config = dict(
    attn_scale=0.0884,
    extras=['capped logits'],
    init_std_up=0.0255,
    decay_shape='sqrt',
)
Each number is 128 + 32 x the weight over the matrix's rms, rounded and kept within 0 to 255. Layers, rows and columns count from 0. Numbers have three digits each.

# layer 3 attention key, 256x384, rms 0.0452, rows 131-152, columns 128-191
129195094075080131039147122128155160146150139183113147201118120173135149164071174123041120097157164126116095143169072090120116088177140112129119050145116168168140119135083185116159145104169089
132134159171196173068114122111093141123134154077126153129188140134073070117088129189146152110158090117061144117112178118131129154105060170166145138120175105142134127172131056126076108116103165
153086185113140058190150160155136175121172090144148129149096097157218121096138121091086080123181164115085124138139173180187157079104116199086178112181159118176131174100166171122076116169132086
123113136123085072193055133106181253126152157158150139109069178130135134119149137083120162133126139179165096186058113127084118067121129218114119144198147109114101087124105103149162140134135166
170170109192104164167088112160100141095091161101155114134081116138114106128055162154143107122180124109104169160141164107122122135146130105103153147155130129112107135100166142140104143120080122
114182125132205110090110164143109078108087105064101128169093063111154083086180163124073096178101129056131153136184146148060072135147107146170162100102087069167096198176095098126134140118087115
115104139083177092103144182111095178107145150152125181147164105089147082096101081139177132141150103090126171107123104123057120197171107138128117110160127172061052115146146158150185158098130159
122087130119086111082119130102137111136069139181124083162174109064181101139163183146121137090165102129135087117178112110133117139186103140140146147181103134143184127150139176170086130145104147
106168192090130128182138091146066164132161133132143092105110077132075136169129121063097175052142030121090160143094131094131104127180188090125112106146192114230083181170124151125168210082121106
143087027114091075061129108153139128112101117157148136125090146148088118158162099074174183112127182125139141097133137154127117133113169172141149120152146131118111149113116146137107096177073109
110127110137090136121125161148069102136098155123146185163100078098140123116112088096088137130083135092204136182144135085115111142167116146169142121102097142118129148140115147073145078185101154
166192112127142125138089088128107129183174114116202093136132142163117179113102130146093233162145217139173075132119106059096045147178098157132169124139108131093145152088143100139096114156097074
136154156116116134112161112174131128162054149156071082132132138109111114121160154137142076101089139131186124105162102153164140136177090075153144184048159135159137118134124127185159119130131157
170150139173147118119074121150175161098175132140178151150115133203117141148127146120050181105080155200131110087110196121117174167122061083094140124141119113138130119091100141166116082110093063
109185058086185141124238164148152118122110127091151155179159116163174030122114131116145182099117110092124158140085134201092092172117170123149118097084115188149109086162079130102152125131156123
105121080125146151096092100158175171117100145135166149136132061147165093130085148185190154091164188118093145104109151156104115190129154114140100140163122190121137144105065144113134143149135118
108119140144105090148091058169126098069071103137125141124125136163123153115118095120204149113152111114109063175111118132054101109089111107122094124086078130087144104116074201102201168125133131
104101141089168086159092135111131141175112130124114188086154179125088092162186161093113135119175172124099131146149177083073121089129141076174123121089135113105166180107124098115154104133128131
098133136143083183118206091189115106100127109109112138171100158080181055133132081147133116145144092098141171084112097092096107152075075156090130114127124131205131132160100150065103110178103159
117109139107126092091096095083104090050145162129156079058099151079116055189113103137113123197144138144144137185123176141136088143118098139149062152149193126151085181223124125150175094121099086
197102240172115109127162134098121120138205139091149159093105186146104176128118141192112164165092150126126087132155107191108131163106158068076212132126136148126137117116122075086163123182134159
154127156113214094146203152112141188171133113132152113074120133110129182129089151095149091101169154112150089140128029143088148153100137139120119133151118141169140086079052171131141164195063154
# layer 3 attention query, 256x384, rms 0.0448, rows 132-152, columns 128-191
134134111139120151174123122145143115134125111109125104141134093092119124171155162139090091122094145189140145114192136136105120080166152112156183113103194141116134111156079129180132147085128129
093195086157117111138112029156105132224079102087138172118202156143127155136141089039137161081083135095094084148123117090137109154052126129142102117111115156107111153119111116135192131135119123
118153074145167141190141037092145129155168176116097166163146136153170158144135063121121191134118143065153093092197111162165154128097125091094134169121079140061124113132174143138108110139110146
096129172120148135131206149131085113114104108160097202152123142128129058175215112158125165182134164120156099097123082134044081093174123000156124048134139121198162116161063131153144106115193149
134103130158165131155169098171073124121106089114136060126128128130026136205043089171167080074227124139162093196109139113154141132174128109101086146141148100116134084120126161156121107158199144
135084175152086156129129149075104118174109107083186158091145099049099160176130183138114129153122103164127116154147122118114152119128193146091067138140089120222151121087085139031105112098111137
106119153150153120092058066145132097169162111155097126135153160180048139082164116137117105136148194190140150114078103131116111096136192147093142092163163120131078108086120097111152119141162196
162152155123187159135173160093089077129139086112104187157200140068128065189162161179173130124139161225093125139164143101117113139071194081156097173107143105165143150063111085052096110166165137
107190169099145126182163087125163128122160158068149183146084103170156106064124101145130068100094097135097117171150117119101166133080130107158149139083185128148137143149133101114160095141166114
109109131203174162116120101149126139084147117091177138092121130160114084129165134198151151164136119120097172104156111097077147127126168115108133147136116166133128127132150077211100120151157078
097052146148101071176116141122107106130072124088115190134081168151132154105138134094130073139089114077149139120183125123159141121107137112093097127159178145148151109139120137161133133127103207
112133136080092159071125158071149108100137141147085151126131117123094224118043101199101145150127137129100177088147138069097131100134156157125131140158121150130094103131124129140124109160089126
116132123181162160119145182105036139111093127130154122177163122055189133168164123080134165193179097127097097111151104100120074088174143174154148164111108068158121152066173160155142163109169077
131131168125144168131129088085145201147165106111056139115160122123060119101100137165043113132151155168200128153184154118095203143151083125091175129203155140091172133074130131175050170162118153
113157112054061181111160079168123116168126143163062086057139129071125117149166178102116105149107127141118153194087123103169130079092123150146147105157120125071134156140168125162131135105092055
127162142097133091119124204079105134137150110096123106142077144119108148116101094189076109106161117115155163097105091132129116129133134063164185138167134104143129131149143149131084085157124108
127147131159154095115092129166090077084142104102120088093081100141102107121162091127142131132149107151143133082108088171144105158128102109134088095082152116115125146148091190112101133099153132
144103103115124118148151158127151151149166138156123112155124150189112198168121090100106158100129145105132166138128079150095098197150072157161136113151135146193125164170103156126167147097115165
112106135092163127099138157122140099131144087052130150178062100135147103120121168113183152085151136192110133111105082134100120146128111077145109159057093079043143079113103137143091154137082154
149124118143145145179117143130084173135081089126098063146147101129149137172163140106120121096154079140140197145141155069122146096102130163162156149094119113112081120175157178160127124114113117
097117117138113106067120154141165136095151165125145119205178146101148094118119071145093123069120062162088129140123134138157106075166154174157102074137165122059122173161195103103091106113145144